Part of a small language model's weights.
Architecture: LayerNorm before each block, untied embeddings.
Training: a variant of Muon for these matrices, 4929 steps.
Each number is 200 + 30 x the weight over its row's rms, rounded and kept within 0 to 999. Layers, rows and columns count from 0. The size before them is the row's rms in percent of the matrix's.

# down: layer 2 MLP down (transposed), 1344x384, rms 0.0423, rows 13-81, columns 240-287
# up: layer 2 MLP up, 1344x384, rms 0.0633, rows 14-82, columns 240-287
down13,098,190,205,157,189,172,208,220,184,197,202,225,132,212,200,197,185,217,190,171,150,225,179,160,227,175,193,191,243,267,136,178,187,175,179,206,210,185,153,215,159,205,243,208,181,209,226,188,238
up14,104,196,194,178,220,163,218,240,171,214,184,233,228,198,148,229,214,203,218,220,217,205,220,199,160,218,231,176,178,181,203,242,173,160,183,222,200,245,201,217,226,209,123,184,195,185,184,172,191
down14,099,199,226,208,219,214,191,168,209,200,192,206,164,218,224,197,211,213,221,186,197,182,169,183,232,206,194,210,183,197,224,148,203,235,232,177,188,223,159,210,178,172,210,176,212,227,171,211,232
up15,106,223,256,192,205,222,186,183,238,228,224,197,182,209,206,216,162,181,265,243,218,199,195,221,228,225,242,217,224,176,184,203,207,147,178,224,186,186,229,194,223,195,198,220,207,185,152,174,160
down15,106,208,189,188,200,169,239,216,165,169,210,173,222,173,186,192,254,244,160,167,160,212,215,192,195,187,166,172,210,234,198,211,190,234,206,192,214,178,146,217,173,224,184,184,186,227,218,216,220
up16,097,182,260,154,237,223,196,214,186,190,223,209,189,188,209,149,232,169,188,169,163,227,161,228,175,181,158,259,212,204,204,190,219,157,204,225,166,170,239,207,217,227,214,229,178,169,219,173,232
down16,103,233,129,261,175,193,167,230,233,172,224,183,210,238,196,262,187,210,199,245,219,185,234,196,227,168,216,149,142,220,164,199,198,238,223,168,275,193,168,188,201,186,215,179,203,229,204,207,175
up17,089,189,184,187,194,144,217,183,177,228,207,120,214,253,197,196,205,249,231,190,191,244,212,182,217,237,218,207,144,189,223,203,194,200,186,170,180,234,192,232,159,224,235,200,198,216,149,163,223
down17,088,234,180,213,251,254,201,216,144,214,203,238,217,246,205,256,200,219,182,236,154,197,199,213,198,191,193,214,149,169,245,261,226,234,222,239,183,207,206,166,172,204,168,279,191,180,215,207,174
up18,103,178,193,248,196,195,204,216,208,203,223,228,233,192,257,212,161,174,209,240,200,212,244,239,189,112,166,225,206,282,231,172,202,197,216,262,188,271,176,201,205,197,238,178,175,264,200,181,210
down18,107,189,229,214,235,149,171,169,193,216,240,214,183,180,140,207,186,221,175,165,223,193,171,140,250,210,246,203,168,177,217,207,224,212,163,215,229,166,225,215,183,195,136,199,209,187,213,213,207
up19,099,245,251,193,245,171,226,206,228,185,147,211,176,191,194,223,217,221,206,124,168,198,217,217,180,201,230,169,186,167,162,179,182,172,208,185,193,201,208,174,202,170,222,207,183,216,228,196,193
down19,101,141,153,181,125,236,209,156,167,221,249,207,239,184,175,154,157,217,165,224,181,207,180,178,243,152,178,223,176,237,208,195,246,199,213,202,204,218,224,190,197,227,141,204,220,195,162,210,194
up20,106,192,182,181,226,193,207,142,204,200,232,216,259,214,235,215,235,208,188,187,237,190,182,211,210,161,181,231,200,200,213,275,211,193,165,217,173,174,170,224,241,210,166,178,160,234,223,136,212
down20,109,202,185,226,190,204,157,238,194,220,177,185,130,197,167,176,154,222,215,224,187,154,171,162,223,231,182,170,187,213,184,134,217,209,247,170,233,195,249,222,168,200,221,209,225,152,183,258,225
up21,097,192,162,226,225,209,256,206,186,214,196,173,220,244,186,220,184,231,229,174,150,184,149,187,153,197,158,229,187,174,203,161,220,197,233,241,178,229,192,179,137,201,177,186,236,222,190,202,178
down21,104,188,228,237,202,196,180,220,176,239,189,205,184,176,222,169,194,172,170,244,238,186,240,203,257,180,254,146,198,189,187,240,213,219,190,173,207,184,219,278,294,204,232,203,166,208,181,232,219
up22,098,215,211,225,182,172,207,217,228,218,255,246,220,259,176,154,212,209,174,272,265,183,228,209,184,191,184,182,214,222,157,220,209,215,168,210,194,223,211,162,256,204,172,199,190,133,233,198,142
down22,089,212,197,228,242,238,163,230,161,182,187,171,156,184,202,215,160,216,152,178,185,188,197,279,199,173,202,227,197,227,211,254,188,215,242,187,166,180,215,165,151,187,193,214,125,192,189,221,248
up23,094,213,198,190,198,177,235,252,276,138,208,158,211,210,239,185,222,198,176,226,210,229,193,187,194,182,162,231,207,216,198,253,238,221,195,218,170,184,201,245,225,227,220,206,183,183,193,173,152
down23,095,176,170,175,212,148,182,143,151,248,200,231,204,228,145,197,176,216,192,230,212,199,180,210,219,207,232,160,215,198,205,132,170,164,190,187,211,203,205,141,200,208,169,198,214,230,211,235,174
up24,095,181,178,280,156,199,185,176,194,214,228,159,199,191,185,188,132,259,283,202,243,266,164,252,181,154,198,171,207,196,235,223,193,241,192,209,182,143,220,215,255,187,197,229,136,171,177,171,231
down24,099,184,231,136,246,190,188,202,214,189,181,225,172,217,252,207,282,156,130,200,190,177,216,153,213,232,211,196,168,233,189,207,210,167,168,222,204,235,193,202,199,243,224,175,234,216,201,216,172
up25,100,191,251,195,228,151,217,228,198,178,197,184,199,198,207,228,200,182,195,245,214,177,203,240,189,193,179,228,207,217,171,177,216,181,201,255,182,175,161,222,238,163,196,249,179,217,137,236,181
down25,098,220,194,199,167,239,171,164,202,225,186,203,179,189,199,159,191,213,250,153,199,237,204,157,221,217,240,162,192,166,174,193,171,236,193,185,217,241,256,163,147,248,189,170,203,181,209,160,218
up26,091,213,181,208,210,244,191,188,229,200,173,229,205,286,187,252,191,232,172,195,250,184,153,150,150,174,227,238,200,201,221,235,182,207,208,242,209,242,116,241,234,187,219,212,167,162,240,216,227
down26,086,233,184,185,227,172,222,187,187,171,203,116,205,174,192,159,217,256,250,230,156,219,240,237,227,230,175,153,203,223,167,158,178,234,154,179,193,171,280,180,155,270,151,216,233,208,196,206,220
up27,108,182,191,205,208,227,198,179,207,219,241,223,243,183,213,219,238,211,208,149,226,211,169,146,177,182,178,221,218,177,244,211,251,223,202,206,179,190,228,179,239,226,207,189,194,190,208,158,173
down27,103,208,214,162,206,150,197,204,161,187,165,189,149,199,177,165,181,185,181,239,187,206,246,241,202,191,223,164,177,195,190,177,149,228,191,203,205,205,149,192,169,184,188,221,219,221,238,270,243
up28,112,171,234,229,214,277,206,224,207,196,212,130,213,193,192,186,254,223,181,224,188,207,154,192,166,216,221,169,195,167,196,191,257,208,228,261,197,168,234,165,237,217,192,236,171,258,221,199,202
down28,113,229,149,217,213,162,180,142,202,254,227,250,224,153,203,241,196,197,206,151,166,157,172,223,213,188,130,209,202,267,201,223,169,175,198,127,203,205,201,245,150,209,206,196,248,216,149,180,199
up29,111,201,256,206,155,247,171,208,206,177,222,209,180,197,215,215,214,193,201,240,219,146,194,138,237,161,235,192,146,210,205,170,179,167,164,181,189,220,147,181,201,179,257,208,175,159,206,169,240
down29,104,181,174,192,224,181,219,175,188,254,175,181,224,214,224,195,162,205,192,159,191,248,205,235,170,238,143,196,232,185,209,163,209,231,235,190,216,191,261,210,195,220,138,220,198,200,229,226,161
up30,100,197,212,190,226,165,214,164,214,233,184,259,193,211,182,270,112,254,212,183,261,183,223,238,179,223,215,234,231,195,166,180,133,147,236,220,207,178,203,167,173,203,176,227,203,153,198,173,172
down30,099,208,202,227,192,250,229,229,165,182,210,139,202,179,237,153,278,153,176,233,130,207,208,143,220,183,173,154,182,180,222,220,246,230,164,171,190,227,208,250,200,220,206,192,162,212,138,196,211
up31,097,225,207,156,229,142,190,177,207,209,207,200,222,265,193,264,188,145,164,245,218,191,214,225,221,189,169,134,195,194,239,224,217,246,224,156,182,176,250,175,180,184,258,174,264,215,250,150,231
down31,101,215,233,244,161,245,221,158,195,155,206,197,169,119,220,159,189,240,217,233,153,201,171,165,188,220,258,261,194,230,158,195,197,142,199,207,219,223,171,190,222,175,163,210,147,186,136,224,166
up32,112,215,168,228,241,205,211,176,232,248,157,191,140,152,156,155,154,159,186,217,219,152,272,195,163,243,194,191,224,168,217,226,164,254,208,223,177,154,237,214,198,146,184,208,243,204,209,186,208
down32,105,176,224,155,137,199,225,222,174,175,221,219,229,231,234,227,228,249,226,170,179,235,156,228,216,183,208,178,196,220,203,177,211,144,218,162,198,211,143,202,190,267,244,193,145,199,184,213,150
up33,095,221,200,214,241,244,187,153,191,220,229,184,88,238,183,234,200,215,208,231,225,266,233,198,196,185,182,246,167,193,196,227,240,224,202,184,188,157,238,247,213,227,185,206,198,233,182,142,266
down33,096,183,210,149,192,179,241,237,215,174,194,210,252,188,210,164,219,240,172,252,150,177,146,176,180,256,208,194,264,159,180,209,153,167,231,206,227,221,162,186,154,169,231,211,160,153,190,248,186
up34,100,190,190,162,157,201,201,231,197,196,187,153,166,200,189,191,209,236,227,239,203,243,197,226,202,190,243,176,149,184,203,181,161,206,208,210,140,236,232,214,218,187,243,205,197,191,203,228,210
down34,099,206,234,247,189,171,221,139,223,220,224,198,224,185,233,201,159,170,200,149,210,199,197,184,231,213,175,156,206,198,181,197,255,224,180,179,223,146,130,185,171,229,227,211,188,201,209,188,209
up35,095,224,261,205,189,188,238,203,181,178,212,186,254,214,209,232,206,194,180,204,192,218,231,193,225,166,224,214,176,194,255,237,246,178,206,194,168,228,148,195,237,194,244,227,184,199,191,209,223
down35,087,178,161,201,204,209,169,174,191,219,233,208,207,205,217,161,187,164,199,186,212,209,75,227,212,148,173,155,231,194,206,193,212,212,202,171,190,153,229,196,173,183,199,166,205,239,172,198,142
up36,125,217,192,202,226,208,181,207,209,248,226,233,227,239,245,208,134,175,240,254,229,190,236,216,190,179,145,197,232,179,237,242,199,139,198,231,217,191,191,238,158,206,236,237,195,187,214,195,200
down36,129,137,226,208,174,201,182,222,187,148,158,181,145,177,151,180,239,220,166,195,216,210,188,187,251,244,281,214,175,224,179,183,214,264,210,152,164,209,218,189,216,190,189,164,191,206,164,219,230
up37,115,201,198,183,183,182,262,164,196,195,181,175,168,201,190,224,151,212,223,214,234,186,202,165,202,205,171,155,190,192,198,252,172,140,187,248,173,220,183,228,206,203,227,235,187,196,192,170,194
down37,123,180,212,142,237,169,301,148,200,178,204,155,226,192,235,218,193,199,130,216,239,202,214,208,213,218,240,194,184,152,242,224,251,208,203,205,216,217,186,171,189,225,218,196,211,207,212,172,199
up38,109,197,137,222,264,185,174,201,182,153,194,186,170,167,236,186,183,203,161,198,169,156,224,209,234,177,200,229,221,232,239,239,221,196,200,229,152,206,192,222,181,175,186,215,217,200,192,226,204
down38,107,114,216,209,145,218,195,177,239,200,213,238,184,192,193,167,213,235,154,223,185,184,174,217,153,260,175,266,205,154,244,185,158,160,182,237,173,173,210,238,206,193,188,209,186,227,179,191,175
up39,101,249,207,187,186,169,239,177,187,216,178,179,220,169,226,220,143,208,232,242,205,189,227,242,196,214,176,225,213,211,163,128,207,224,230,246,181,219,210,206,116,217,192,176,184,203,145,214,193
down39,104,151,196,192,211,224,188,233,212,160,201,180,184,181,154,157,224,207,189,162,181,224,180,189,211,201,199,181,187,197,214,269,181,188,148,202,214,194,221,215,284,189,199,209,207,204,240,190,184
up40,123,176,215,201,160,159,224,216,180,215,239,211,150,211,221,211,249,173,190,207,187,187,213,205,180,218,123,191,157,209,140,187,228,208,279,168,217,163,166,200,195,259,216,227,189,188,145,174,173
down40,120,167,136,207,197,232,215,184,226,209,143,176,210,219,221,162,195,226,198,113,182,238,230,170,188,173,242,200,213,192,224,219,200,217,184,213,170,261,175,218,162,176,182,184,183,222,209,200,261
up41,099,181,227,157,160,180,221,238,220,185,232,157,242,186,161,218,245,195,220,182,199,213,236,252,169,203,193,229,190,198,187,230,214,176,217,149,211,181,206,297,170,232,163,159,164,193,194,219,243
down41,091,215,176,199,230,182,193,164,196,239,184,245,141,210,209,151,161,203,184,220,192,194,199,164,212,211,195,163,205,204,207,181,178,229,168,263,201,199,213,62,212,206,236,228,198,174,217,209,211
up42,106,235,206,205,244,117,168,214,163,202,159,128,237,203,257,188,150,206,225,168,226,219,192,205,183,233,225,213,205,205,214,228,197,170,202,206,202,192,194,175,221,188,197,215,202,181,170,215,156
down42,107,126,210,231,184,279,204,194,238,218,207,254,149,215,148,218,239,232,202,206,179,208,210,214,221,186,188,155,179,199,200,198,202,234,206,217,184,247,176,219,176,203,200,211,220,214,204,200,216
up43,104,161,155,230,204,209,190,203,197,250,165,178,161,198,243,254,188,150,216,237,181,192,155,231,200,221,183,183,178,219,233,186,137,201,216,227,219,188,210,237,167,230,209,214,197,209,226,194,198
down43,103,264,217,151,149,203,214,166,196,150,232,273,251,202,214,139,208,225,155,160,207,179,233,178,178,179,224,258,214,183,214,182,218,140,184,149,164,217,212,166,214,187,196,193,221,186,187,231,251
up44,104,213,218,194,208,196,178,195,220,263,184,262,196,187,238,215,141,235,208,247,160,203,212,236,172,205,208,214,193,206,159,222,242,218,229,192,191,143,202,178,218,198,275,157,198,191,216,193,185
down44,109,175,181,180,222,210,207,170,205,170,207,159,225,194,220,199,248,179,185,190,220,129,175,176,236,219,201,217,165,227,225,195,231,190,183,205,211,254,222,206,214,182,171,294,191,213,161,189,226
up45,101,252,234,170,188,221,238,190,216,213,182,170,204,199,146,176,215,203,186,169,204,200,154,260,218,190,235,161,155,237,206,161,203,141,244,223,217,262,260,237,168,244,203,236,245,165,212,235,184
down45,096,187,172,244,217,238,187,229,209,140,239,247,246,195,253,212,183,202,193,223,183,167,178,146,145,254,161,209,211,153,133,180,243,200,126,259,201,149,167,174,237,184,199,187,175,224,215,177,187
up46,098,168,196,183,235,204,179,176,204,184,179,233,222,194,218,195,234,201,177,221,187,155,169,188,220,218,205,209,133,183,217,228,200,144,162,224,164,155,225,194,170,173,240,124,230,224,179,248,187
down46,102,231,197,231,166,177,239,224,233,207,246,155,189,234,172,215,160,222,256,182,200,232,166,183,178,174,208,183,277,229,199,239,202,242,214,189,217,244,197,229,231,213,175,289,174,172,246,197,195
up47,094,185,242,180,157,244,229,197,244,217,168,202,186,229,212,140,161,224,139,199,160,210,216,137,183,173,188,142,190,171,205,200,234,265,198,186,173,165,221,266,221,248,273,148,156,182,250,194,158
down47,090,188,141,195,228,159,189,191,182,198,241,185,209,184,203,230,235,212,244,214,241,187,191,254,198,245,219,209,208,253,223,207,177,119,182,225,226,237,172,161,218,186,153,239,229,226,181,237,227
up48,105,171,141,208,212,227,237,204,137,182,174,267,163,171,155,134,221,129,169,198,174,173,160,218,164,273,266,218,160,242,175,218,203,164,214,150,173,188,203,188,159,194,250,170,220,264,170,134,151
down48,104,204,215,213,212,197,160,195,258,206,206,172,198,212,186,310,236,176,251,235,211,196,192,196,205,183,184,198,179,150,223,193,173,196,189,248,220,173,187,241,253,163,185,191,168,171,224,238,205
up49,081,229,156,161,216,175,219,227,136,186,228,203,193,207,159,191,242,198,184,181,213,155,226,208,238,183,231,201,192,235,252,262,248,174,256,209,243,224,200,227,242,202,155,154,163,150,211,186,237
down49,076,164,259,211,189,180,202,163,203,228,182,180,236,235,185,155,155,203,235,237,232,243,149,164,250,232,165,195,206,185,110,177,170,149,165,191,134,197,215,167,175,197,198,166,179,245,161,223,174
up50,096,219,258,217,214,189,159,211,198,194,250,181,187,221,164,283,233,172,204,222,213,223,210,191,231,157,195,226,186,172,148,171,226,182,179,156,158,210,159,153,183,183,224,180,152,243,227,184,221
down50,101,192,135,202,190,230,238,162,192,214,151,236,213,167,235,128,172,212,173,207,201,138,188,205,149,207,188,162,218,230,233,219,150,192,177,205,205,238,236,242,216,199,200,167,238,157,159,206,160
up51,093,186,159,195,185,210,226,182,178,177,203,171,230,195,152,171,208,163,138,179,179,229,193,236,199,252,210,214,152,214,226,186,194,161,199,176,181,190,209,159,169,216,217,188,210,217,217,199,235
down51,094,221,271,197,229,190,215,190,228,240,219,206,184,204,236,233,188,197,241,247,179,214,191,156,188,188,193,245,238,158,164,204,199,212,187,185,227,198,179,222,223,203,191,204,177,190,193,214,146
up52,100,153,232,226,226,164,243,159,180,202,256,226,159,182,174,188,243,224,173,218,194,212,145,180,152,178,279,257,154,208,229,244,242,122,168,231,245,177,139,226,149,150,211,203,198,151,179,193,251
down52,096,213,169,173,211,238,196,228,187,167,157,182,275,207,195,167,205,205,240,249,196,213,208,218,210,189,162,138,250,196,168,157,172,238,226,206,188,198,310,189,243,231,198,202,197,255,198,204,162
up53,101,188,232,209,207,176,214,172,223,143,157,223,175,171,190,237,187,201,196,219,194,212,200,283,189,235,223,209,208,189,191,219,224,193,180,200,230,172,192,177,167,194,194,189,192,160,163,261,163
down53,101,213,156,196,167,193,180,212,160,222,232,179,233,201,190,166,223,206,190,174,225,164,192,155,225,176,179,198,191,211,197,171,188,198,234,211,150,230,192,181,185,196,190,189,211,232,233,140,255
up54,105,175,206,242,165,203,252,178,193,247,133,190,214,221,170,270,176,239,235,194,218,235,205,204,159,186,224,230,273,210,188,215,212,160,241,189,210,197,190,251,158,167,200,194,198,184,198,205,199
down54,109,179,138,209,211,236,174,191,182,158,259,155,146,189,250,148,251,201,185,192,213,219,145,192,217,279,161,195,220,168,192,197,174,226,230,198,179,170,210,183,238,189,186,208,233,224,223,165,167
up55,101,246,232,208,172,193,174,204,216,185,173,196,240,185,122,219,195,164,201,206,182,202,231,266,172,202,296,175,205,223,159,174,247,179,180,233,233,230,215,260,227,219,163,243,190,189,229,220,163
down55,092,214,167,160,209,203,236,179,197,184,223,199,158,239,250,147,187,243,179,177,187,219,196,115,202,175,94,228,196,204,222,206,99,228,177,203,194,145,212,146,164,173,210,156,208,200,174,182,257
up56,099,219,210,268,173,187,182,142,166,212,153,246,202,159,166,225,265,197,217,229,182,175,229,248,168,211,293,197,198,229,234,215,165,232,208,211,158,226,168,180,210,201,182,191,221,124,172,147,218
down56,099,186,178,150,223,209,219,259,204,191,197,212,187,251,235,157,149,192,220,178,213,209,204,160,191,219,149,211,199,210,188,199,225,179,194,203,205,193,256,203,202,206,206,199,208,258,210,258,183
up57,080,152,197,240,243,141,251,204,174,208,179,176,182,226,194,210,199,237,186,216,161,166,212,235,238,236,245,196,148,199,154,262,217,203,170,185,163,188,197,212,150,199,197,224,238,258,168,176,193
down57,088,174,255,177,252,164,192,200,193,202,169,181,218,205,183,223,235,219,177,210,203,202,191,214,172,147,193,176,114,170,202,210,200,160,204,201,242,227,242,199,225,237,249,213,178,216,248,206,200
up58,088,240,183,234,209,143,221,215,176,149,177,270,154,221,218,190,161,241,234,196,169,212,231,243,216,185,247,184,193,216,198,234,187,178,234,195,202,258,204,188,186,162,176,232,209,200,133,179,246
down58,083,213,198,163,176,221,196,252,204,236,223,169,201,184,224,189,216,210,167,200,239,204,182,166,198,191,204,200,183,199,189,187,217,217,146,245,206,193,183,204,174,243,242,189,206,177,193,191,187
up59,097,206,203,278,199,237,193,224,182,217,182,178,220,219,167,215,169,178,240,205,141,229,221,207,211,192,214,228,190,176,203,203,197,202,168,176,229,175,225,220,211,204,181,195,215,151,173,179,192
down59,097,214,187,133,182,163,195,178,205,211,218,227,184,194,222,209,228,195,171,202,234,150,180,211,191,200,199,149,239,245,192,223,188,248,211,221,133,205,179,197,198,177,195,188,181,208,227,218,227
up60,099,206,171,221,155,161,181,167,129,243,217,239,216,197,198,158,203,211,212,138,163,217,227,260,179,148,201,162,189,245,150,208,224,249,193,211,168,183,213,195,232,265,208,230,181,205,198,155,164
down60,102,189,200,162,241,270,185,208,305,161,162,163,179,204,201,215,226,206,209,280,196,196,181,124,202,215,196,231,204,196,258,197,186,120,202,172,226,213,190,188,172,142,196,172,213,192,180,242,208
up61,105,179,199,246,163,240,198,171,182,219,165,223,212,251,189,218,210,249,200,181,173,221,175,218,219,193,169,197,206,198,202,178,180,251,156,181,230,212,148,173,156,236,190,245,156,171,151,203,205
down61,104,194,192,160,212,148,183,203,200,185,256,148,199,138,211,172,218,164,171,235,248,198,244,227,209,216,231,208,182,228,196,200,211,163,224,215,211,153,249,214,206,189,220,193,207,230,257,190,227
up62,100,173,177,206,241,192,214,210,193,185,230,177,213,186,145,200,201,221,200,218,169,143,209,223,204,207,191,173,200,213,178,238,205,221,164,217,192,223,179,233,245,231,180,187,233,201,168,221,199
down62,096,190,246,229,163,195,218,151,218,219,206,207,182,212,271,173,160,224,214,173,220,256,206,180,194,149,229,160,217,183,225,208,193,163,227,197,158,190,247,159,189,175,205,195,188,202,214,160,242
up63,082,223,248,173,191,154,195,178,202,153,188,179,149,205,173,167,183,181,180,176,224,160,219,204,207,187,240,224,182,221,230,194,231,171,235,223,240,236,182,183,206,160,258,184,222,223,219,221,223
down63,079,238,176,238,184,218,138,206,193,205,171,194,219,206,186,240,197,190,224,188,167,162,197,189,180,193,163,196,237,185,163,245,210,226,169,199,191,173,254,126,164,246,155,224,231,180,191,211,193
up64,099,129,180,226,204,254,218,191,218,226,199,202,129,246,222,212,190,208,185,217,243,194,174,165,195,249,216,222,205,134,128,207,192,235,170,165,199,179,160,209,225,172,207,220,223,227,150,235,197
down64,094,238,208,178,186,128,185,203,165,171,226,202,249,131,217,219,200,228,241,159,182,178,219,247,178,190,176,178,185,271,251,177,194,129,203,240,216,199,229,171,189,224,203,214,186,155,211,152,203
up65,108,207,204,211,239,230,231,212,143,127,158,185,224,201,224,214,223,187,225,234,171,199,198,171,255,214,242,175,137,161,168,205,188,144,224,247,212,232,222,196,173,154,206,198,164,222,184,266,227
down65,108,189,189,202,182,178,200,190,233,241,214,193,195,214,179,194,231,221,196,155,193,206,189,249,192,225,204,251,209,264,269,157,180,259,169,170,194,187,201,193,228,194,211,190,207,183,179,160,187
up66,101,187,262,183,149,222,204,198,215,229,181,200,176,193,142,245,180,144,239,156,171,167,194,186,220,185,219,167,190,248,168,181,198,191,209,215,211,150,177,192,223,211,158,228,195,222,135,132,166
down66,103,208,175,211,238,182,207,205,172,162,198,195,211,186,240,166,207,305,133,242,246,234,212,199,185,237,169,188,191,139,215,213,195,229,208,210,192,245,181,191,183,205,236,199,206,162,263,260,227
up67,096,192,160,204,198,199,186,225,225,227,183,237,196,214,192,269,157,219,229,165,204,202,177,224,218,226,162,160,216,224,214,203,218,208,233,127,180,221,205,203,168,191,179,192,251,231,195,201,196
down67,100,235,219,199,229,230,174,179,216,204,230,186,179,258,199,155,239,210,176,236,196,213,214,174,165,163,208,167,185,141,239,201,169,198,184,235,206,162,198,222,183,210,224,141,189,184,195,196,212
up68,102,175,204,207,260,185,243,231,207,255,229,230,189,237,189,255,230,206,154,197,190,146,191,166,232,210,227,245,221,203,210,238,131,234,199,210,164,150,214,165,243,188,188,152,186,215,167,214,165
down68,095,191,180,174,159,206,162,136,177,157,172,167,227,192,206,143,172,191,243,200,201,251,215,198,167,176,166,128,198,227,132,170,265,174,211,195,203,258,222,218,159,186,162,215,211,190,214,175,212
up69,107,232,216,270,215,247,225,184,209,184,216,210,192,194,186,175,214,196,198,201,221,132,274,205,192,195,224,212,211,218,214,177,245,173,179,209,110,182,214,181,160,187,181,159,207,204,194,215,221
down69,107,165,160,164,187,183,194,236,199,229,158,199,182,197,195,243,219,171,205,188,166,245,131,226,216,247,201,201,199,191,186,216,132,243,213,184,279,218,176,214,220,238,197,234,242,199,195,142,173
up70,099,159,228,179,192,217,198,204,163,202,213,184,182,166,223,178,185,185,197,290,200,197,218,230,193,199,211,207,197,205,208,179,157,172,189,239,171,195,222,207,205,278,208,227,167,191,174,157,265
down70,107,227,148,159,192,184,247,221,213,210,205,179,180,224,170,190,204,224,174,125,175,207,183,214,218,160,206,206,154,143,245,207,263,217,209,146,233,163,205,204,226,181,201,198,226,185,251,209,129
up71,095,217,230,241,186,191,194,210,256,181,195,141,164,224,206,231,157,207,200,180,218,173,203,241,193,228,168,209,221,188,194,183,217,219,151,181,175,170,254,177,212,215,206,200,206,196,207,184,226
down71,106,196,180,118,220,197,201,224,173,236,186,231,233,183,238,206,249,203,215,195,197,188,203,185,195,168,226,158,143,194,192,198,183,217,205,196,228,169,159,222,215,192,190,203,194,163,199,206,186
up72,097,203,218,195,196,168,158,222,183,186,222,203,215,249,210,259,169,256,189,199,211,199,231,165,239,200,171,171,203,171,265,174,196,164,147,186,237,217,146,181,200,217,132,202,220,224,200,187,159
down72,092,202,197,174,195,208,233,142,197,186,192,183,186,143,202,179,209,143,214,217,194,191,169,205,189,162,209,219,200,220,157,226,198,228,231,221,178,167,222,197,190,206,238,233,197,180,190,176,227
up73,104,236,213,171,209,226,216,131,218,203,202,171,162,216,139,208,178,232,183,189,297,151,189,205,225,241,223,181,236,202,224,210,219,213,195,214,226,218,201,205,223,188,235,236,205,186,212,249,151
down73,103,181,173,237,226,183,206,242,182,193,218,193,188,163,238,173,242,155,229,163,135,256,203,217,198,169,174,203,187,177,164,225,165,200,177,169,168,173,197,183,186,205,162,181,215,229,188,150,264
up74,102,185,204,256,208,120,197,200,175,186,221,209,204,201,166,194,191,195,237,232,201,198,199,184,189,240,172,232,206,192,206,252,210,219,202,146,214,214,211,234,228,261,193,183,239,147,213,191,246
down74,105,197,215,177,183,281,231,226,200,216,126,188,182,178,269,212,199,214,162,198,178,160,217,193,211,154,220,169,212,184,210,194,214,161,207,220,200,184,201,183,190,152,208,195,155,233,194,189,190
up75,108,218,216,197,168,159,207,155,244,182,268,172,182,204,186,203,184,233,223,221,259,175,210,168,186,260,225,226,199,247,160,181,210,220,213,225,175,232,200,112,162,191,252,173,240,224,159,231,224
down75,099,175,205,175,237,220,205,237,176,250,139,227,215,171,220,174,222,159,201,191,151,253,205,206,210,176,191,153,170,161,247,220,217,161,169,188,194,185,195,267,236,177,180,158,142,189,216,158,170
up76,101,216,204,185,185,155,206,285,225,195,196,278,225,168,194,247,197,182,114,211,234,185,169,222,177,167,171,205,179,224,202,170,217,155,179,210,146,180,193,126,194,189,190,165,204,231,209,161,223
down76,109,260,270,167,195,195,184,170,197,192,166,229,170,255,203,170,156,184,157,220,222,233,209,158,217,177,184,215,185,259,170,163,194,204,201,201,244,188,180,208,241,159,177,237,191,114,215,195,194
up77,109,201,224,160,168,187,224,194,161,192,224,223,206,211,217,172,209,231,238,159,182,222,240,176,208,147,137,228,230,239,208,189,193,228,208,238,172,230,176,235,177,233,194,197,204,193,187,199,213
down77,110,218,181,232,203,208,198,224,195,183,192,186,243,214,185,220,174,196,184,229,200,197,140,208,186,235,240,175,194,159,213,189,220,167,191,178,228,147,239,186,199,149,210,201,222,253,210,192,184
up78,102,261,222,183,185,214,183,185,200,245,185,205,167,163,178,199,195,267,174,222,234,138,160,151,238,197,226,184,218,233,202,265,176,201,188,210,205,194,189,181,188,184,196,160,174,191,180,225,182
down78,097,154,204,185,212,197,236,239,180,201,217,174,230,246,250,200,229,172,190,213,133,231,236,243,197,219,176,249,193,174,249,149,224,206,191,200,191,236,232,221,211,225,223,242,228,190,219,173,207
up79,087,212,235,152,224,215,194,278,182,200,203,189,251,235,164,201,189,227,151,199,209,209,160,232,150,226,219,182,158,187,209,180,220,198,214,264,176,191,223,199,171,174,205,144,215,181,199,204,239
down79,094,201,204,192,198,179,187,231,218,217,187,202,176,219,245,138,231,209,212,234,194,192,193,232,193,226,151,237,233,197,216,238,169,224,167,187,211,257,202,183,216,253,183,176,215,197,232,169,210
up80,096,183,212,159,207,224,229,221,193,200,191,228,226,235,232,222,168,213,222,256,194,177,171,261,214,170,196,194,204,253,216,196,195,231,148,194,203,207,163,198,187,195,202,203,123,159,213,212,207
down80,099,183,226,216,164,172,108,260,200,240,202,202,193,227,165,225,207,212,182,197,123,214,217,263,188,171,183,198,189,236,214,174,177,227,258,162,208,244,189,136,179,162,221,235,249,283,189,217,217
up81,099,227,240,210,223,160,165,171,241,228,209,219,204,221,213,213,203,224,165,241,180,182,238,187,238,265,180,225,198,197,212,185,191,163,195,202,171,229,184,199,214,190,213,230,175,265,200,210,223
down81,096,163,154,183,176,213,250,205,179,194,211,203,175,201,245,152,232,181,242,171,222,211,191,217,157,174,244,165,276,206,194,219,210,240,185,238,227,189,211,181,192,241,172,147,226,163,203,188,201
up82,100,158,156,137,210,241,228,213,190,202,206,224,185,257,191,205,234,174,223,186,164,187,213,213,218,164,173,151,196,217,181,145,251,210,158,235,199,222,257,195,202,229,237,195,238,215,265,226,194